Part of a small language model's weights.
Size: 13 layers, width 192, 6 heads of 32, MLP 1152 squared ReLU, 11.7M parameters.
Each number is 500 + 50 x the weight over its row's rms, rounded and kept within 0 to 999. Layers, rows and columns count from 0. Numbers have three digits each. The size before them is the row's rms in percent of the matrix's.

# layer 5 MLP down, 192x1152, rms 0.0886, rows 0-67, columns 960-1055
098:524451605514504423517556460505484457522476493573461448572528472429415588504491541537560509468542418544419531477471433497442455569521474436565494522467559567529414569513520502534501491557460575606607522550532475515468462561584539497480558621597497510483450540571434588475532420491555484520
100:520518537507540580472565495441547522472510472446572450444543502473430410508445525538549550540472516463490434520541489456560415568463500461437456496439554620501539504570550432468467476505507506471433504543471445562432504642486471519562551497487589449431484467498545457456512489496442445485
103:552574509537500468549534565476503473453493538494513534536505473542517502508406527457539494468475500563484564486542510579625524465644484469519427516557527543465543424512528521503625506581484497475480567450434418548492543581475492518474592567510506537545547582485520531566583515555471527472
103:437448549577518435480435504460458483521519376448434559559498460489508500414536470476452544536453484506510487475473563419436465574515462458471446609497477526504504518511403507506368510436504498498525428440506534505533560469522555479393536514486365552475424512488529510491471475428503516542
100:453455433448528467517538497515450543460549554495417507443582602561567452498509532484512589429391506498499479476492508450544581460516557524559537496505517415521473539487492545538484540446552552486463488466531606505431543519515495465528478466476538429483566447476506559513466460438484503424
103:430629429466529482480457478444431449491565525529475534554494503489443408530483530402538548451529540427446502565484539490503505405477502473444527506543480560538556555547467539537495467460537446466384429540509526442533530485540462505539489446480484517481512452511523492490539512573457476472
098:499389542503459492511564526501474507430443438574482453473498431486525453516375531406480502510521511524509551469502425421514398574539460500531500466461500482559447515546568533541514446539580552438498509428460539519444470452460524386432552427499464524478498446533498558452550428490522452417
099:495510551484491531528568530469573528422583640503506554430396453483488453426452500597439501497469559498477505437491517454470513510577507446526425487452416492399590524607414477478429466504381518497501525500528414602495461533476457424529538582507489464529521432422486518513517540560413530550
102:543436682516475353540550487493469543527446507480557413508553434448473502502461501467458433493576533560572509502500481466596526600557476439515531446461517455496493469590517522507436570578363481643395586614470539546530516510509476522599548524535539466537487537466547568527486495410592552475
096:528509565592525476421400503489475454523582407459471485502500470523520476444490505511533529423521458500494384589468456479515450494515439439530579498508492448602578466476526418440405517499550385494465467421481563515434435556460566382447544409388444414502449441541454449543465579625418482533
094:344503441475523467569455453580487496507420370483474506569562511560550449453600458488480509464514485475441515539495492419421534388493563544512408482497441404525475524516479634581502441465512391525519529402506538412490462525464488542466443417526401479434525487438562504553529525572488478509
102:449507582531481471405493481470602498480496519487507512547484586441410458428594491522616513500391523531484455463526455501535558617448541448522573530526585517493528524428516554451499496532590551537469469537536506497518450489549496519501452422483447487467456543490517528613547547467557501520
105:434457439502429550450544380506464479494482477507522547421495465534449534431594422575420513554554525432542524520514558485474487576530461412506483530585535485472403539436609494499404487516497483473480519492550463458409483396480627484425468499424499562466423459442446502481459575582425455474
103:482461536570560435455465499494510524648486459484479597577433503484496503568557521525484493529547501456509467429462455495397530424455483562452558523473439366446532560488384506527493457528459464590526615502472499557503565496559553517488460532508536512538489465550559422547528428496568579526
101:456458586528582531410513488518460449439372595446494474423500553529464550486555438470511511567477441556506518513513585458513549490508524534484508568518549506522484491415476546477463418552527466422397548540431518477454508387558457516534451643503501564505515461523534396558587458447539446546
104:422443477463580442453516476504491565533533534397512534414510424448596419580444523508640518455547560446447523413448530577503503450474630513467467529543488523466452422520424542559540570503453588506541508552450589549441513494553486507447544508446498498442583539496517620488484476389450461536
104:486529508492377518504564529484594528418534441429523550494590513520460476577492558469538504454527476548492512462505412488464582552415456555452563560437573458474482491553484513533543438447518578525548512519562550456563533462454537466582493436468496483458508345543456525655465465484450428489
104:514535562533490503495580548391523541518508529485445434524462560573469460669501483541458533441591458489456475502514392509454520509582493481531517441548467475607475508521617532514560491505577597533502492518603495497407437370482506571507462578432511532483569429524507523510398495536423517500
103:586448521522530449588531487392562459468386498510551500622395553534472474480490474585482513489536516537430558504530580579569496392511528421428601429455415464507534453563471462395435529441491524542505563483526618528581390468487487440528534506486551510524566491448461481483524489476530476488
100:525518425553460527490443500493448411487428491495477464492562466557552487431600535541449518406446418484557486507592394476539552485481439526495443485618589476629484458562485406491519530488499475517502534546494441543519463412526379464535390518568460527467460522387469490410539542514533480469
099:532518508487557495538507513505543587514491478528547466606499588397550443479550464377517456460519521491577483471485544505459574448489480489582510418450522474432427524500574583429371536469665470456453585473525500533523474568505462536472400508548479476471540516500474486522577447424512442529
097:472530487437421547471423496523454534530593489534604459440482445507549436460451448548417480481452474525504465495533436475454377399491551538509448448456549536546466489574514544465461551377489499501555519475523498446491425550462505396429500412472581519466567571356473514492504456512497520425
097:594515526495452555455524522474507446513518521545581544505510524408447547480508593569503501427460550557452485528524504554469480508549465451445429486463453578572518512486506455407536499582529468449511479485525461495488533494538493532555529527426545520530475471525553506504485541440546490543
101:463489535484520525483543448546448493417502481488559509529510491461473486477536386558476548543482494496481543475515498518467457541407485466537508540500540525454548451534390533496540429476539458460427505532489450466437499474487466474561488534555452414570415498455423478554433499520484523457
098:496478540535460545505573545590604477497473464503508542534474526532482538493497584554513504481550496493457434509530465492492605578492505457583429475561553567449452449634544517501463520463498585470478524471532483484558425423502492544446438482490558533522475527454536513565598485516481591492
099:444578553486500490521533488484520513542508518524451472483534436513457546508397602542511476496517480454470477494538471522584502465439530515390382485441388447517584434465541528452485503494538544460506531555490495510459495458448505448573469509490407469547465479424525423439490488468444527533
097:475474456476407584468452481474478443439472572500472516475465504487491583541436472490616377493463474512447546463428519491553454522486570573522437487484473573555476456535557516536524590490573502556514391537442437557528477470493523556462599528469523476518465463503447483546629458503512614482
099:407510469467466528478498499455550478458550506488388456456490532473610548500495536420481424505480600465480404480430439560540530531490440495519568508518580548444477605454462530429462550503485506551570514509449518540435410492538507515484462540491490509359442546465543499490522458553533508530
099:571480630431471532462510391492408509444580478507446450533490471569631379494450553488457558573522505499524524498539490500489440459548520493524446531545436534613531478527563524501496508485479511507487554508609538489524414498477526490489436517583502500448459451512494478478492547496527371456
102:481526406534560512581459494540425627528484514559624481509425546448549507472654527479525498497585550508490489495510587563519467523501406557534572565423462442448489434515396522584603569599450488490438433451525451470564447478582549510444444491454483491524569523505488500519514559423441423483
106:354494462533525496525523493495530514462535443500529526457402480460510485474469513463493501450442510508561540515440461587508591468562463541535483489527556497521492460536516527452454527513479520563568545499570559484442501551484496430451488541466425445519493452433467558501506562376495448462
095:465566460448541411580502492493510440378428512498486441479480462496548453589572514539481451475482499433470490521511478507524479445572515526608451483514479495507515493499511528544514541509515445505553527462481405533576483471479464474425572607448478448542510558540511502523494548483575632530
098:536475486453522511484503490389466495571385499495553455464580498571570467535515550554498449393476546485593504434517502469571453489471627595422493591541520517456490400567445443450515510414476516492502512537446553500496448446449475495501464538482600568474486516502524592492569525544434492499
100:404465432493462500419456546433506402444530515515553464478469448491565393514459481529527465509446464581543414617401523543577480527488542417450512484516517543480586484567483497549471539556459450459519489563553469470544538467465482589568544468480503572532423574471505575523457508527516497455
099:524518554433501589610572567539593552502502472483579525490507496502522519431516548472555504510525395504498505551569476497469430514441553520529491507425526526540455523484582457449523536526603562473510445538545490436521444526418526488516472530486510415425499498516461452415575469422531528555
098:498496462447433477507498450458482451454507532467573522473586561513502405514445460423465547460510434437459510484474506501439446460513529489578500529576435513449586487529560513467489490527461481467420583538415518471393475528395474465461508457489466494503477507499602545420415416359511455575
101:470545503419597518519572524572531525537528446561457441506504520499485561468605515551504507621530558490417562530449528503523449541469519500461407450579603569431508460532470436518523528540538488502526561504453477510455503523456436557427602625579489488524593544536454523508557386513535500554
103:490608460525434551608464495561536556357519512438533496488446525523540519610472437521523538456485496539519506526455490464585455587403496561559584477457471411558530488469508448536546509420548442650527486581444561497515473541429459486559453504463471478617457475528533502488538537505547511493
091:562482434410512557492354416603550511535563485525536489470507429489557464466470502537505537524513535501481437505510502379469501509401564495545502478450539589556410453461439412482501380503465526425475548486477450525548501447537502414531483508550494558506573460484447531530528567526556460535
098:548530574574500507501559557557459567465528470527512603478487443473541495561501500572490411503476540518463497505568524568468441454491472560520483511450472426458461552414491423539449500457493503536552589502484555532539571454449507508443466515503517510542527503435521481504516568500413502451
102:550480516559489560504463596505409482529561464536453488450466566543507637442501529452419572476489489440545460557487499514559532507536447435568509525479516469500531500499561488458442551472492453533441582510496446548515516573539501471486541519539477505545475575423444354556460493539511509572
098:467508404426388441487515508546524447524535521557542474502418452528484452493462553463513532501517507527490460417525472468511614533396466545479511565567543469498566510405552510506570527482494456466406623429479508530451475566533453400471550451661478475438555454542590521475460522520458429462
096:498496507423484557465440478481615548521503593508456497495600496482476507455591503452479488496476494523517475480560474461466504422472418455514547454550500442481427496458500499498461472420472515470495555492596518482553521440512455428508438469524578429489481523528524453492461438451516508539
099:586525476510458571485404418595489503479467481605522502470489401551489544442587482537440554519484439546405542527456480495475501371535463488556563519366513499586547542515527505481539533452478515529602522493579468498521434479444531588532474423519519504487542587541453435502518515429548537508
100:589532504440461516543537376434518448434411483448560438434519550482403535434486571568506382481477543374512436467476511534524488380443480564535389450511398459492523409579468466541501481460493462459535475492546449550450455488582485490470566436477526608510520484429534496531509470533501538581
097:488505484543565477473494471526528529469519449548417488411408484474534534508447374501555380581499559512560508503586498480577505516539520531468495580533525465503558472498517437520357445432401514535492490438476493583499513472547513533534570443508445498448485425410452426472433424511462517411
105:565496458496438490439415465447523440484482530522491536409620499586516479473562476590611495595476510453592399482557571563459572474437466487452512532493560486556462634504567500525469472498546544541492508435511573557510508468529530455449574460480508564572494506470441417510496429495513534567
095:552446554479476533474553464581411515468501508459483440380603504552476365594403527467521540424473536476491467521548380540491508489444461457450511432551551530532499506376509567570486501583537514485437485536499429421503461480472512476502563537493602430651535506512468475497485529548527437432
102:513480445497470439556562550494543474525452493449540515504487513565494438534533484545544576546611524516599469565463522419517501465511573522398469537560540488436499486614579537540506540529470626504454420434507418501452659473547491519546476432538469432497577410440444481367586539554445500414
101:523476469386520467434464440517489506491515612463499523449531498490487557522475569463463403589492483609388562458547420552479528514501416561506601419583509492490457457645440527474551411455477558571531427515541530521484543484505418462460515541441543447445549483505482589511493450462543428477
097:492482509504457585446525568540454578465572459540558506460514553469509422456539529449505531514502465437433461510562500480412518493534478498490615527484425585510421488594447497582484465504496493554473538569521522488531509525516527466558523555505532519556455481478427475445504470485503506550
101:496483593610568533461560560580496471397537512480499494483550408470498522562591413399555452562490566497489580410532501563465541563457504410417534545486519548487489530422446569444445484401496541428501533521503486556549471475490473553541538567507452522586463481535465472500455505520452588516
100:479481510467516515499536511519433487473505469524491494634578473501540524461561528435508487444423585514468449529528459496567411544547476562475559562537529649565494494515491400461494544483490569529475606468517539460532511644539514473513516527612532532432601511520521482500423514526504482584
097:585441445513547465593383454551491559518592472566593436554548507471522496516577544453426434576481545497491469511430551488494437405568531492462492463449513449501556419516449528604569500586513467502494669464511476484562596583481514431533534538414484542508561513506462542493448550624468433457
104:503481398457437461480475468504476582526462471455505512570510488593453370387541441445530487540430649567419498495385502483397481440459431503544405513412490435534491544512487473503414465528531519467440515432487561439492442554464534520501551498482574428481471498535498489475510479462471548442
097:504477541483513456498466452531519485459407502485467481433516459535507415539525532426536585476453520541532562660426465441505478482528598542534558567516525585514564583425508502401414534532520557529512483497455590482456429449554483372458460506270503365467515550496541479547437569476415498477
100:597438529514492519492473610477487487523504560460382534453576556549496453530557564540520548482491525464491515520552453497482449520435561508511485512481546519605506631483450522502451495472483370483537561529514492468558521543363523574559508450543498454425608477485482337500528544530500492489
105:428472423516502480533555479509422433473488435577490485483507602468510529462445514514484533489586429610472440582422511523440523482542439488549573526547510501460533424450456514490512603507427523523485462501518544491552477536537522511594445486516451565516424519508436644391525358484413528432
102:533591511461543385444481462455527515496531485453475541570488411555474476513484482410545485520501533467507560429491561464490571500545541463459512531472500599537468524509509523558555449511436432599452501539506508498531424561481501431531493567493524493486461449564456509576486508554490441457
105:495538476547519524479459527437470473459479596530507464531576515596546534460541487515518555437593435546500443607518514567464463505603562518511531426444392565545568501517539493465422555543502463490447585510494482437515493463514395528509619472546476472519513468455526460483563529538504415507
103:456539617476490513575473603420444524545529491533542579499485468572476460422458583521487521574553504447454516516522568462592512538567485558457481539395535462466544545523492528550428516472516487558548459420524475486504581481588535526502454596416468562516439507467553512415480485468511494435
100:462470510525424525548513581549524504580442467536471563443497562480537479553531491431398517443641446522556445464478506475516508376460443504488537503566523706461498527416452514465444569445453522552469488474470457508580537448483584562435579505494468426558534517461536437515511487537575598440
097:460540546435510494515500470508435559496489525491455501515486515491512490582558459454567466499482467517494607475510530485438575569524484520538543610505495559597456580523542499419492373446509427624585425489601473539535471573542470475616415559564556615502529494566590432530512455539566489649
096:457492561630441556548527474487503539541557438608499473560532504543494449403431475493474579496530455512543594439523523504466525505512560505534503523461502529491489474513546493576512433490485549453509463533481596442590568456629408424515519579516532508575479495461553564584564493515491557475
100:573523481480536536466479537426487476460476469505515483573515510562529496515521382484426538543468532603452503507601369435475590500375500493427511497511407429534569552540547451493532446455565497466446519498443543650449558433458527472549494557530499557517554553499517439510512480492510562469
102:501464533544554478457493417565606416487461631544491548482555566479538492420567600478449483533560482448537411504445489532537438631488580535452406537475566424456449565422481592596429436553534454513530503494571478584407450551542597515401526520515464480457508515538489529500498463543590488524
096:523550538371407423556614466451516535454480566499447525412565406501543499507579482461468510447503616527462450506483482398508507446533559523470539382513488339541503492525454512462549551407455458527434498455532507442470488496479498544482579495446387512470498567478482505506503540427611536463
100:475466477501521471422495509533612560468420479522489440440363603525558403579409464446477444522503559552574497487544497446520533541595528415349492627497464507463489508415493526570487454445580446415469472400397486506592464488531581475506420387550470563504481542523448458530432539498476561469